config.toml
vocab_size = 1024
bias = "all"
init_std_up = 0.0433
beta1 = 0.95
schedule = "wsd"
decay_shape = "linear"
batch_tokens = [16384, 32768]
max_seq_len = 1024
Each number is 50 + 15 x the weight over the matrix's rms, rounded and kept within 0 to 99. Layers, rows and columns count from 0.

# layer 5 attention value, 128x160, rms 0.148, rows 23-44, columns 0-159
36 75 36 32 44 70 50 11 10 69 45 69 47 62 64 52 33 57 32 37 64 81 49 46 30 68 47 34 48 66 60 50 51 45 36 61 42 29 69 77 46 61 48 57 42 66 67 42 34 70 28 56 49 53 57 35 31 41 73 51 48 51 44 54 48 46 66 57 21 52 60 28 26 80 62 34 29 52 45 38 30 34 28 66 46 51 63 50 62 14 54 28 37 36 66 62 55 58 80 30 47 47 56 32 75 75 59 59 56 24 31 12 55 33 75 51 53 50 38 55 52 55 56 50 53 66 37 65 44 40 53 48 62 86 32 57 52 59 51 72 59 44 68 54 60 53 68 43 30 54 49 50 63 68 42 34 49 28 67 54
33 47 62 69 42 50 59 50 48 84 63 56 35 75 70 28 44 45 61 63 72 63 29 60 24 70 36 51 51 51 52 60 63 54 75 46 57 59 30 57 12 54 62 34 72 56 54 49 51 38 65 58 47 49 72 65 54 47 46 50 66 14 42 35 51 29 39 33 72 37 28 12 52 24 67 56 68 63 49 27 40 64 64 48 55 48 33 60 58 58 34 48 70 46 27 38 68 80 74 41 38 32 59 34 50 34 57 57 31 45 39 74 62 41 39 55 44 37 44 62 75 54 51 56 32 48 21 40 62 54 55 34 32 53 26 58 58 21 30 35 21 54 64 59 62 56 38 54 41 43 57 37 42 70 41 57 61 47 51 51
47 49 58 17 31 42 90 56 57 51 39 61 53 53 59 54 59 64 46 76 64 51 70 48 37 58 36 57 66 61 33 32 64 41 31 42 39 56 38 61 21 25 60 66 34 42 19 55 46 59 48 35 58 82 72 38 77 43 40 52 33 64 70 38 38 39 64 70 60 54 35 58 46 58 37 72 25 66 47 30 58 46 21 64 66 15 38 26 70 86 53 46 47 49 34 42 36 40 66 51 62 76 63 39 33 59 23 55 45 45 64 55 36 49 56 37 61 58 54 64 45 54 59 28 41 59 77 40 60 54 30 45 56 32 46 72 29 45 60 63 48 50 69 44 25 36 37 66 46 55 52 55 56 49 45 61 45 43 60 53
57 35 18 39 30 25 49 75 42 51 52 43 62 19 54 37 52 42 40 50 39 51 40 52 44 32 56 49 43 59 44 29 63 17 67 53 25 43 48 51 51 47 44 43 41 50 63 45 41 91 83 61 66 78 54 65 32 42 30 45 78 43 36 45 62 43 37 31 33 65 36 48 51 42 33 69 78 44 73 59 51 59 29 43 56 80 12 52 50 60 55 40 80 30 66 61 29 62 44 45 45 82 49 70 32 83 24 52 70 46 51 68 51 53 75 57 40 52 52 62 57 60 48 49 49 72 62 32 51 40 50 58 49 47 21 29 37 35 40 38 76 42 61 57 43 27 49 56 39 35 37 51 72 66 36 02 35 20 30 68
58 30 59 51 80 34 37 29 24 43 24 30 32 57 21 46 52 36 39 47 67 65 65 54 57 65 27 62 55 32 68 43 31 38 53 34 69 33 54 74 43 57 56 83 42 56 52 55 64 59 73 46 44 56 27 63 88 33 58 52 55 63 78 53 80 46 67 15 41 36 48 33 63 62 65 58 43 67 46 42 41 46 19 51 79 44 63 55 21 58 53 44 65 64 88 42 76 49 56 41 37 25 57 52 48 47 52 58 47 58 53 60 38 57 43 21 30 46 48 38 56 30 49 49 40 47 50 44 59 45 26 36 55 36 43 46 75 39 44 72 56 53 42 57 49 28 60 57 58 82 34 64 18 57 63 52 33 42 47 56
39 37 55 44 25 79 78 15 51 58 46 69 51 68 50 73 35 63 45 46 41 34 32 64 61 60 55 32 76 31 53 37 60 50 45 36 59 35 34 61 52 66 59 60 77 59 46 49 60 49 20 35 41 63 50 58 38 65 52 55 58 78 34 29 47 77 42 80 31 37 53 67 30 45 50 52 35 26 45 33 66 58 56 32 36 67 49 40 40 35 43 55 49 49 40 44 62 32 54 56 45 46 50 48 62 32 50 42 55 39 22 63 15 84 61 62 40 69 62 77 29 48 10 53 54 63 57 53 43 66 58 47 24 11 57 40 55 63 44 41 45 35 58 80 50 64 56 64 61 45 58 41 64 47 39 81 52 41 44 41
89 44 52 65 34 81 27 39 50 33 35 48 57 38 62 48 59 29 58 50 56 40 42 49 50 50 38 60 34 38 48 73 66 36 29 60 41 10 67 64 38 42 50 89 52 58 39 55 30 37 53 44 40 59 62 50 45 48 61 17 74 49 33 45 58 49 48 65 71 47 51 46 61 45 62 43 29 30 74 61 20 31 54 42 20 23 69 21 53 34 61 53 56 40 52 33 45 48 20 67 39 57 45 46 32 49 69 62 34 38 55 81 49 84 33 49 38 40 65 34 55 90 50 35 52 75 50 53 60 66 48 58 72 52 71 48 47 56 48 39 41 62 74 56 64 59 49 72 45 37 41 67 33 62 54 48 33 42 40 37
27 55 55 84 48 65 38 40 78 40 44 61 35 42 14 34 49 59 32 57 43 52 39 50 56 45 55 73 51 51 57 46 38 77 64 40 44 47 41 40 61 58 62 22 51 49 70 20 60 55 30 61 60 32 67 36 39 63 43 34 66 49 27 28 47 59 55 48 50 37 37 62 44 49 30 59 51 19 41 37 30 44 64 99 22 57 44 66 47 53 68 57 50 70 66 54 28 21 63 61 60 61 60 43 29 76 40 55 41 36 36 62 13 71 49 27 65 72 51 25 42 50 88 61 45 58 80 54 49 43 38 35 25 47 69 38 58 75 51 54 47 44 42 38 39 52 67 49 58 65 43 64 31 35 49 40 77 39 65 56
31 53 59 32 49 60 69 53 67 64 54 37 69 54 37 55 41 66 50 59 40 52 36 57 48 51 52 40 41 34 30 46 45 36 62 71 73 55 58 63 51 35 60 39 52 65 46 49 68 78 55 32 91 74 48 50 45 52 52 64 45 56 49 69 50 78 43 64 47 36 71 66 56 15 79 72 40 36 65 92 64 65 62 57 17 57 47 47 56 70 62 46 71 51 44 63 66 71 54 56 18 38 66 49 31 63 72 24 34 32 58 55 16 68 50 67 22 52 53 33 53 29 56 18 55 15 49 45 38 42 56 38 26 48 59 29 61 40 68 52 54 39 59 58 37 44 63 58 57 63 39 71 30 51 42 36 54 40 48 54
52 45 74 52 69 81 37 71 51 52 36 24 58 98 52 65 51 16 77 52 58 51 47 52 30 27 50 40 44 59 49 35 61 42 62 54 37 51 37 34 71 63 58 57 99 47 56 43 38 55 98 47 24 57 61 50 38 63 16 51 44 15 40 64 27 32 41 55 52 49 58 63 63 67 49 47 60 38 39 63 40 32 60 76 35 68 85 21 11 54 49 57 49 61 26 49 33 57 37 60 43 22 62 36 56 40 76 32 46 42 32 30 42 46 64 59 69 41 55 65 52 82 61 53 53 56 40 58 16 81 57 42 40 56 29 35 49 48 45 81 53 41 42 37 51 32 16 57 33 48 42 58 37 50 60 27 61 72 60 44
63 56 43 62 69 30 50 45 51 50 43 66 61 42 61 47 61 33 56 51 43 62 57 48 59 42 24 47 21 58 52 52 63 34 65 63 28 48 56 42 60 40 99 59 51 33 48 33 52 77 56 35 36 63 35 31 36 52 44 70 38 76 47 58 41 28 78 47 54 38 67 59 59 63 48 65 57 68 29 49 41 60 76 40 55 35 54 71 43 52 27 90 80 55 47 59 56 35 42 37 96 62 35 45 51 41 46 27 54 55 17 61 51 44 55 28 22 40 46 68 46 30 55 34 51 64 47 46 35 58 47 29 74 45 56 49 52 51 20 66 44 29 42 35 65 60 31 58 85 54 53 49 51 43 78 58 22 36 32 58
39 53 36 55 28 82 55 27 43 68 50 28 71 62 23 65 39 75 51 54 54 26 56 80 28 19 47 71 33 65 50 23 38 51 56 33 61 44 31 59 32 35 41 43 74 82 62 71 33 60 65 53 41 46 48 62 58 34 55 48 13 47 09 48 56 44 65 35 76 71 57 50 80 60 34 51 46 76 24 37 42 57 50 51 43 73 54 76 52 52 40 75 55 55 22 43 64 44 25 70 54 65 62 34 58 61 57 61 61 67 63 48 70 48 40 43 31 62 17 76 61 41 43 75 25 54 31 45 47 44 69 71 52 39 45 73 82 57 78 27 52 50 67 46 78 48 47 27 36 79 28 47 47 71 24 25 54 53 51 68
64 42 37 47 35 72 44 37 49 51 60 70 36 71 49 66 55 63 66 45 64 60 61 40 50 47 44 31 42 64 54 54 41 67 52 45 66 57 60 68 79 32 40 61 29 37 59 46 62 65 55 54 34 77 60 62 56 39 36 44 64 64 47 50 70 61 31 14 41 26 43 27 49 33 63 58 48 85 23 46 62 62 37 74 39 62 41 45 41 78 41 81 46 08 18 49 32 52 36 62 62 56 27 62 69 50 56 50 61 36 78 49 49 75 50 40 24 52 54 46 69 66 26 63 46 61 59 62 37 30 60 27 36 82 73 36 46 37 72 51 58 31 25 32 59 62 26 40 77 55 71 46 00 38 68 70 31 71 29 64
49 44 28 21 46 28 72 63 54 48 68 66 48 54 59 44 64 59 38 57 39 74 81 32 51 62 66 52 58 63 57 28 41 48 59 54 84 05 31 41 61 18 37 37 41 28 37 57 41 66 48 52 62 47 60 74 63 62 57 46 52 52 65 46 67 66 70 65 67 42 46 54 25 48 40 30 65 38 81 55 38 46 70 34 76 45 43 63 18 48 59 25 33 58 48 70 36 68 56 80 70 31 47 49 33 49 42 40 57 70 34 57 46 88 42 40 39 54 11 59 65 39 54 63 33 49 72 73 72 48 64 78 58 37 53 55 20 51 61 59 72 73 36 72 37 53 42 27 46 33 67 50 51 65 19 38 40 50 44 55
52 64 57 76 34 41 34 36 77 35 43 50 45 68 46 71 43 39 58 49 52 23 46 65 45 32 60 46 55 35 37 55 50 43 75 33 48 33 40 63 48 64 51 43 58 66 33 59 54 47 10 61 69 42 75 71 40 46 21 41 51 35 77 57 38 45 80 52 69 51 48 51 60 60 61 41 56 49 64 34 71 33 17 29 45 14 45 64 65 52 29 41 46 68 46 35 60 47 48 87 40 56 56 52 68 53 48 19 59 63 49 21 69 50 41 54 59 63 44 54 64 71 54 56 39 40 60 57 56 52 61 72 46 48 52 77 69 56 35 49 36 81 46 63 58 54 59 39 63 68 61 60 34 80 70 45 38 27 61 50
49 57 50 37 51 37 63 50 40 67 68 32 07 19 77 37 42 53 38 76 60 68 57 50 46 33 41 73 59 38 39 56 63 50 81 50 55 58 44 38 45 46 42 73 50 32 61 43 65 38 58 27 47 40 51 42 31 53 52 45 44 44 19 50 46 40 52 62 46 62 46 62 52 35 56 59 43 50 14 63 61 66 25 56 49 58 66 53 47 45 26 60 56 27 55 42 59 66 44 70 79 53 57 77 36 36 59 33 65 69 19 54 49 58 40 35 47 94 46 51 28 71 51 42 78 59 38 65 22 48 47 64 58 71 74 71 63 44 39 12 55 56 71 77 12 21 46 35 42 44 46 48 38 38 64 30 61 83 57 66
69 72 39 37 72 44 26 74 31 56 26 55 64 50 47 69 53 73 40 58 64 72 30 54 54 33 45 55 80 27 47 49 50 61 72 80 48 40 60 74 51 38 22 65 58 55 42 84 34 44 43 51 52 57 50 68 34 74 38 82 45 35 41 45 88 34 63 37 41 37 55 62 33 69 68 44 25 22 47 58 54 39 30 55 72 38 42 49 16 46 56 38 29 82 29 49 82 23 56 64 33 55 14 45 50 42 43 46 63 27 80 37 48 53 64 52 58 46 62 43 67 53 62 48 70 51 24 38 47 51 64 34 35 64 48 48 38 67 27 35 30 67 58 31 75 48 07 29 32 32 63 55 46 58 49 53 74 52 72 82
70 48 53 64 34 61 54 66 68 35 49 71 67 25 40 41 45 66 75 38 44 70 60 77 53 46 13 24 45 55 75 28 15 35 72 35 52 51 81 50 42 30 43 69 80 53 55 63 60 63 28 31 81 54 41 55 42 32 64 29 56 52 46 42 55 35 27 63 80 41 54 43 37 38 58 54 46 51 62 54 54 08 48 60 49 56 29 42 35 27 64 61 64 67 57 75 62 31 44 44 66 39 56 52 46 59 48 69 52 31 45 52 34 20 32 56 57 63 52 53 56 61 56 67 46 19 63 50 41 69 68 46 28 55 69 32 23 47 69 46 51 38 37 45 54 60 43 53 52 42 29 40 53 62 45 57 74 53 39 44
69 50 44 54 87 49 31 71 61 56 39 48 36 31 44 49 45 29 65 74 75 55 58 60 49 31 46 30 30 40 41 48 50 74 49 51 69 38 62 50 24 38 40 63 21 14 55 47 33 39 41 35 39 82 47 72 63 42 50 58 68 38 80 62 57 49 78 73 19 23 43 65 73 22 71 42 76 40 69 33 44 60 58 47 50 48 40 53 30 62 46 43 65 58 54 63 58 22 60 39 56 49 65 42 41 33 49 30 51 42 54 31 54 52 68 44 60 56 33 89 24 69 18 66 35 55 67 47 35 47 28 71 67 42 47 53 49 72 38 45 68 48 58 27 65 46 60 39 63 38 22 47 43 25 37 38 38 87 37 34
64 44 19 60 47 39 47 83 50 65 35 33 46 60 52 47 50 15 21 54 68 31 47 37 61 34 22 43 42 65 46 28 52 52 31 60 95 61 42 54 46 49 68 48 77 99 58 65 51 56 56 42 60 46 64 25 52 44 40 50 50 77 25 49 35 65 63 40 28 63 55 52 45 41 47 40 29 40 58 64 62 30 55 60 57 33 67 54 63 56 31 46 46 55 53 33 79 43 70 85 37 44 34 43 43 47 35 43 66 35 42 45 48 40 51 67 35 69 46 04 68 32 38 53 47 65 62 62 55 59 32 44 57 43 40 46 54 60 77 53 70 45 39 44 57 26 42 37 52 22 36 64 42 47 62 81 53 64 24 64
48 35 44 66 28 58 48 56 40 52 51 53 25 55 56 44 32 46 45 57 49 62 47 47 42 64 50 42 57 54 58 20 42 52 43 36 29 47 33 67 46 49 48 30 38 39 37 15 46 63 28 52 62 51 41 48 59 58 55 56 62 43 53 43 56 36 46 57 50 54 57 40 49 56 47 68 69 51 56 63 53 63 74 45 45 45 41 93 44 54 13 64 58 62 30 27 55 68 25 59 57 88 32 61 33 40 59 34 87 45 45 35 41 58 65 32 65 36 61 62 35 62 28 39 92 53 56 38 46 31 34 56 71 79 62 49 51 36 53 46 57 41 60 75 50 55 49 54 57 54 60 56 63 46 66 59 65 39 61 69
34 36 45 44 91 40 61 49 36 49 48 36 65 42 40 50 50 37 38 33 74 29 60 70 57 45 60 19 50 61 60 35 61 66 51 49 46 47 59 35 60 68 34 52 33 41 38 40 30 66 47 56 64 89 64 56 43 60 67 42 42 47 48 62 57 40 69 48 33 54 48 25 52 27 70 61 66 45 61 18 58 44 77 41 69 44 64 40 67 68 37 52 36 77 54 29 42 34 57 66 65 34 52 52 39 27 53 70 33 31 55 33 40 50 34 43 44 54 41 40 51 77 46 29 70 43 62 48 67 64 38 43 58 45 69 25 34 70 60 36 41 54 47 37 35 25 61 64 60 62 35 54 42 62 74 42 24 48 57 27
# layer 5 attention output (transposed), 128x160, rms 0.142, rows 23-44, columns 0-159
74 66 54 60 16 65 62 35 49 45 54 28 57 34 52 54 64 29 44 53 47 45 41 77 42 41 48 40 59 52 67 54 55 63 39 71 64 52 39 39 50 64 43 66 94 39 21 43 50 75 49 55 48 23 69 55 64 27 50 52 80 45 54 67 42 77 31 82 15 62 40 35 58 46 37 04 62 34 65 58 38 64 57 27 35 40 28 23 59 36 56 43 25 81 51 11 56 52 56 58 15 44 77 43 80 46 41 43 39 48 33 55 58 56 52 37 47 37 62 48 39 54 60 50 26 23 62 49 56 47 26 75 16 48 82 56 41 58 38 22 46 50 43 66 69 54 65 53 44 51 54 44 54 63 29 39 44 50 21 65
60 67 51 53 41 42 80 77 68 57 50 60 20 90 38 28 34 37 29 69 63 70 36 48 60 84 63 57 22 42 73 27 55 84 51 34 55 54 20 42 45 50 40 27 30 23 48 72 59 37 50 51 78 36 57 35 82 41 57 50 46 62 32 64 52 47 43 39 28 54 62 56 60 52 64 67 61 34 49 00 25 66 51 67 51 80 36 46 43 32 45 47 55 52 47 42 45 53 60 94 55 53 39 15 38 56 55 36 66 49 28 65 31 36 34 32 67 46 48 45 47 40 32 56 62 32 33 60 39 43 42 00 40 39 53 44 69 60 41 70 52 56 62 34 39 49 56 47 65 43 56 30 62 28 63 60 44 22 17 56
68 75 27 30 28 62 62 53 70 45 55 44 23 51 57 64 71 65 62 43 07 61 62 60 36 45 54 52 66 24 43 77 32 59 60 14 34 48 13 48 43 53 69 79 71 12 53 66 53 86 76 31 29 70 37 49 35 74 36 47 70 43 37 66 45 27 40 21 28 42 36 35 30 65 56 73 59 58 53 23 73 56 34 49 50 70 34 34 41 46 59 65 72 36 22 82 50 47 52 48 49 25 39 43 50 22 35 53 56 40 47 56 42 43 59 57 76 64 53 70 63 62 53 47 51 72 43 35 36 26 56 73 40 53 34 61 45 28 47 98 40 37 32 57 54 50 34 47 37 35 69 62 46 41 47 63 50 37 51 68
50 43 31 31 00 62 42 33 58 55 61 28 64 51 47 38 18 80 62 48 35 56 53 60 48 24 28 47 29 45 43 65 39 57 34 27 43 68 74 63 75 60 67 51 54 50 47 34 41 74 38 74 64 56 38 84 40 70 52 21 34 82 69 45 48 73 42 48 51 49 60 62 74 66 50 63 59 60 77 35 48 54 59 55 40 43 54 13 24 61 74 56 32 62 72 48 31 68 71 91 65 36 36 13 70 69 73 62 73 59 62 66 21 58 28 47 55 46 58 40 55 62 68 85 38 16 51 30 59 62 36 32 51 58 15 80 58 54 50 63 64 29 30 35 31 15 62 30 37 95 41 75 20 44 46 24 78 48 63 80
34 35 51 61 60 42 67 58 40 33 43 53 63 27 55 43 22 24 46 63 62 69 32 54 25 65 30 64 69 79 65 41 22 64 55 47 36 43 67 36 26 31 30 85 65 35 66 56 81 41 38 52 43 52 17 52 14 54 68 64 55 63 72 63 73 50 60 19 54 64 62 74 62 44 66 44 38 32 32 35 38 74 53 59 44 32 34 44 39 48 19 53 76 64 61 51 49 48 75 27 36 62 45 49 73 61 60 70 32 06 29 30 25 50 50 28 09 81 47 88 71 58 40 46 56 31 40 28 68 65 36 19 37 56 60 39 41 69 33 56 25 52 45 35 75 81 56 51 74 35 55 19 17 44 36 45 19 44 32 59
57 65 27 55 66 69 79 56 46 31 56 48 45 63 45 73 53 35 62 61 49 44 94 38 55 49 38 43 69 44 40 73 73 41 24 49 42 40 50 32 56 71 28 71 65 55 71 58 29 46 57 28 40 30 54 50 58 43 34 18 52 19 43 40 49 13 56 66 33 32 46 55 56 69 42 20 30 70 72 39 53 53 61 45 75 62 77 61 71 65 54 15 31 37 67 72 42 51 72 39 99 50 65 59 39 61 58 49 32 89 40 62 70 70 45 35 21 25 41 42 45 41 44 53 56 44 25 45 52 62 29 77 37 42 53 37 60 39 68 46 66 60 48 70 85 67 71 40 46 13 45 55 50 67 48 62 49 35 49 10
67 64 27 59 71 43 46 18 57 64 34 50 61 38 80 54 60 42 68 68 67 55 52 50 40 00 29 27 39 60 34 51 56 28 42 65 68 33 47 39 68 49 28 43 68 91 27 59 46 24 56 42 61 62 66 55 50 50 60 37 68 26 55 33 36 74 54 40 61 69 40 52 72 33 35 54 34 43 52 50 59 55 53 45 08 50 49 64 58 67 19 57 82 36 49 42 46 57 62 80 21 60 47 35 57 46 43 75 36 72 31 86 45 63 26 61 34 61 35 60 92 45 68 50 81 64 51 43 53 54 66 33 38 26 60 53 65 30 53 21 58 73 76 55 90 45 69 21 20 49 49 37 44 43 57 70 53 36 52 59
40 59 54 47 79 38 14 44 20 27 43 46 59 44 36 56 38 34 46 42 52 44 65 48 70 43 42 54 58 29 37 59 85 52 49 60 46 37 51 70 20 60 76 30 61 58 66 70 54 55 49 60 64 32 47 71 45 31 40 89 71 30 50 46 61 38 41 46 38 39 69 47 52 49 37 35 51 62 58 34 58 61 30 30 81 52 30 56 43 42 36 39 74 14 43 36 33 86 73 48 74 38 74 69 64 57 47 41 68 68 62 22 53 33 42 06 71 53 25 66 18 64 61 62 48 47 57 53 26 72 59 55 44 38 40 54 78 43 63 09 27 67 46 61 51 49 36 50 30 80 22 68 39 59 50 99 56 57 56 58
32 71 45 40 53 73 42 42 50 66 71 77 40 63 61 68 59 74 70 49 24 25 47 54 27 38 64 52 41 48 50 55 38 86 47 68 58 54 59 53 52 64 32 36 50 52 62 52 46 71 21 87 66 29 14 72 27 49 46 40 37 31 62 61 29 29 27 30 54 43 53 65 53 56 51 55 59 16 66 54 51 67 51 34 40 44 66 51 51 32 79 18 58 40 32 71 54 64 44 34 71 59 52 33 37 52 62 42 12 66 56 27 37 23 35 47 59 35 57 57 47 40 40 44 77 26 78 51 91 40 41 46 65 15 42 96 55 45 39 46 50 78 59 36 55 44 53 44 43 38 33 52 40 81 01 11 52 49 79 43
35 31 50 54 34 73 58 32 61 57 33 49 54 67 90 09 47 32 42 67 81 43 60 61 50 64 52 42 84 42 65 49 46 24 46 19 50 39 43 63 50 52 65 00 56 59 39 52 34 72 50 37 93 46 58 62 45 13 51 53 42 62 29 27 48 55 28 61 41 40 79 00 52 88 70 73 48 52 21 17 47 77 57 42 18 50 49 97 38 74 60 31 38 43 21 34 48 44 53 21 37 71 63 47 44 33 56 74 72 54 59 59 51 14 69 47 34 58 32 39 32 24 67 17 52 60 40 65 78 27 20 42 38 13 44 45 25 42 44 54 69 64 33 50 53 39 53 33 31 67 46 35 54 71 56 75 24 62 36 42
40 48 36 37 63 78 79 69 56 24 70 95 46 27 52 49 80 34 49 58 47 79 54 65 51 27 35 06 73 44 44 35 52 28 71 17 45 50 59 43 43 46 86 35 44 33 36 64 63 29 27 50 35 54 29 25 12 44 58 52 20 55 47 48 26 60 18 66 46 76 38 62 63 27 38 55 52 49 51 65 59 34 23 70 52 29 48 58 51 20 81 61 09 71 56 57 36 58 56 41 66 73 22 78 60 40 49 49 69 16 50 60 20 44 70 37 48 48 65 54 54 49 67 51 33 60 14 40 45 53 26 40 42 70 31 21 25 60 77 52 36 51 40 32 40 54 27 48 50 10 56 62 54 68 68 59 57 53 55 53
52 51 46 21 61 37 49 75 21 43 56 32 52 63 46 57 06 55 52 81 52 41 46 47 66 34 78 24 61 68 89 64 45 66 30 45 50 99 37 26 72 40 50 56 26 40 34 32 61 70 54 44 57 53 55 26 74 27 42 34 71 54 40 66 35 85 67 58 22 93 41 69 65 36 66 69 72 38 27 54 47 46 78 43 03 76 80 45 28 59 36 55 30 32 47 56 30 45 75 27 77 40 65 48 48 74 52 55 58 42 95 27 49 59 42 60 49 67 54 44 42 42 40 49 75 58 27 51 48 42 25 29 46 49 76 39 65 29 42 40 69 67 11 57 17 39 54 62 54 08 33 35 35 39 48 42 49 57 68 65
53 35 90 44 53 60 40 46 60 22 50 72 45 65 44 47 70 72 33 75 48 34 68 16 41 49 61 74 72 58 94 42 39 19 68 40 24 62 47 40 38 59 81 60 48 51 42 52 28 54 75 73 45 84 63 51 39 60 45 45 21 21 50 56 22 67 46 19 40 44 73 62 53 17 35 47 28 50 90 92 33 80 43 46 22 55 38 57 28 45 55 37 36 50 56 43 32 61 23 68 67 48 00 57 45 51 52 53 30 30 24 38 56 54 66 26 15 59 57 39 42 29 50 49 57 63 54 60 66 33 25 34 43 48 44 32 79 43 78 46 60 51 44 32 61 17 45 54 60 50 73 54 15 37 62 61 36 61 49 41
38 43 38 38 12 35 23 32 56 97 70 23 84 48 34 87 55 70 63 50 64 57 42 60 53 71 53 32 38 65 14 39 10 70 70 57 50 60 53 56 57 32 83 48 38 58 50 36 34 65 42 62 31 80 55 41 17 71 50 39 90 69 48 71 68 18 44 34 49 21 52 56 48 54 71 00 54 56 87 43 76 37 70 47 49 38 77 40 55 50 77 38 65 36 82 67 35 46 40 57 54 47 45 50 33 50 50 52 24 38 39 54 44 62 64 57 39 46 46 32 44 51 48 63 53 57 41 57 56 66 56 59 34 57 57 18 71 52 45 50 48 24 58 57 39 67 54 56 54 62 55 35 17 55 50 79 79 53 07 68
71 79 32 58 65 46 39 72 46 58 46 44 45 81 23 71 33 51 46 49 65 52 35 49 42 80 61 29 53 20 60 54 63 59 51 59 45 59 45 41 35 67 32 40 83 70 40 46 55 33 40 26 63 37 87 20 49 39 45 47 70 42 58 61 84 33 55 46 60 92 41 39 42 93 36 56 13 34 45 37 41 38 68 64 26 53 52 62 40 47 13 18 73 37 29 73 65 37 29 63 44 66 56 69 62 64 51 55 44 49 36 25 52 66 66 62 41 51 57 43 40 43 71 51 41 52 16 49 27 53 48 60 49 33 58 11 73 53 39 54 32 38 66 36 31 71 24 32 35 59 52 63 53 44 27 65 63 49 41 57
54 45 30 62 52 47 59 61 69 34 22 49 22 52 47 56 46 75 33 78 72 34 51 57 57 16 26 53 35 39 41 38 56 64 03 56 33 27 62 67 50 35 94 45 55 25 60 48 57 44 43 16 55 17 49 58 55 51 49 42 63 63 44 40 17 55 28 56 59 28 61 54 33 31 87 60 64 13 33 62 79 30 76 42 31 56 36 51 67 37 33 51 70 28 43 38 51 43 17 50 99 30 55 48 53 57 66 60 66 62 70 47 31 54 66 72 37 61 88 50 64 51 40 39 36 81 40 67 22 41 42 45 35 51 00 52 54 38 62 50 63 56 82 30 53 37 76 67 69 29 37 88 48 25 39 52 50 87 51 48
38 29 54 72 33 58 62 76 69 51 38 48 43 57 79 60 55 28 37 37 57 50 46 66 51 16 65 84 52 12 31 26 68 47 74 50 69 73 45 47 41 59 58 08 51 48 39 37 20 77 83 38 57 48 41 43 56 33 41 48 47 81 05 44 47 42 59 51 71 15 40 55 54 78 52 33 61 45 32 73 38 58 76 53 17 34 29 38 65 42 55 42 79 54 13 43 67 42 49 42 54 80 55 33 51 41 22 28 25 31 37 22 53 50 34 33 17 60 46 60 61 53 47 53 24 46 34 30 48 51 54 45 29 58 75 28 79 47 40 58 67 70 43 55 85 76 00 47 44 79 42 58 55 28 76 34 54 33 39 64
65 53 56 38 58 73 19 43 48 57 64 59 39 69 45 49 18 79 68 37 29 48 17 50 50 39 20 69 26 45 26 41 37 37 64 51 75 60 77 59 73 57 60 33 61 61 61 66 25 46 53 52 41 36 90 41 28 47 54 45 68 46 39 53 48 22 53 36 45 59 55 67 43 61 01 52 34 47 45 76 54 61 62 50 39 64 54 69 64 50 40 53 30 42 41 50 46 75 66 23 45 62 60 37 41 39 34 40 45 48 50 62 44 25 41 38 44 21 65 55 62 40 39 61 55 27 68 50 49 76 40 51 55 37 88 66 29 52 83 40 42 53 69 49 59 54 37 55 51 70 37 22 55 66 55 91 51 01 83 51
57 41 51 57 45 58 68 45 58 25 36 25 41 19 47 43 36 54 33 41 66 41 72 41 39 46 59 57 64 80 26 52 48 62 32 68 58 50 73 44 35 54 75 51 45 63 53 43 25 34 61 67 58 42 44 40 54 52 60 63 42 76 43 43 59 38 44 42 64 72 53 39 48 32 73 83 56 16 57 70 70 70 62 70 26 37 72 59 55 57 72 57 90 67 88 96 39 37 57 39 64 38 59 72 58 47 64 30 57 39 27 91 18 78 20 49 55 58 34 90 36 74 53 34 39 63 34 42 77 59 54 50 74 43 55 13 25 20 74 60 37 50 85 32 51 42 47 72 63 61 41 49 64 49 27 63 78 51 35 48
20 32 32 47 25 38 57 39 37 58 37 46 57 53 85 63 47 38 26 65 46 16 62 47 29 51 39 68 50 62 29 38 53 60 72 33 47 62 06 51 51 46 55 51 53 42 25 43 43 49 66 58 75 03 15 30 64 46 31 55 51 47 40 76 64 30 48 61 46 69 48 81 51 21 52 17 18 22 47 56 51 63 55 29 33 61 47 72 17 63 30 40 29 24 44 27 48 62 45 46 87 70 63 77 33 70 32 70 69 46 67 43 57 60 65 54 54 39 37 32 83 43 57 36 56 34 79 36 56 72 81 40 49 57 71 46 35 47 87 46 33 48 26 43 69 43 50 53 30 51 64 63 47 68 33 66 71 40 57 59
85 32 35 78 36 38 70 44 71 27 38 63 35 72 47 51 51 50 55 50 68 47 51 57 88 43 45 46 38 36 76 42 66 38 19 47 41 70 45 61 56 53 85 60 46 61 45 56 35 46 40 53 32 29 52 22 41 54 68 52 25 71 42 46 35 31 17 30 52 40 38 42 71 70 31 49 35 47 64 32 52 53 54 31 66 53 54 34 60 51 37 65 20 43 65 38 63 52 35 57 52 50 35 52 55 60 77 44 32 31 50 12 36 60 46 53 43 67 54 41 35 71 56 63 53 38 55 48 41 55 53 49 49 57 32 47 70 37 76 43 41 50 22 61 58 49 79 75 15 28 51 62 56 68 70 63 49 38 22 75
37 40 70 59 61 63 58 56 46 66 59 61 77 63 44 52 46 54 52 22 53 62 66 68 27 42 41 53 70 63 25 50 71 38 40 39 26 26 51 37 30 67 58 67 56 84 37 29 40 70 53 34 54 45 47 35 38 64 45 67 27 60 52 56 64 35 26 46 59 48 59 50 42 50 15 88 09 20 52 50 81 76 30 15 44 67 41 61 58 49 67 63 63 47 63 61 45 37 57 55 50 40 52 38 38 38 34 75 60 30 42 35 49 62 54 21 48 72 52 66 44 90 58 36 70 52 43 52 48 73 70 50 16 65 71 36 41 39 25 48 47 44 44 83 34 20 87 40 70 65 27 46 60 72 52 44 72 55 66 53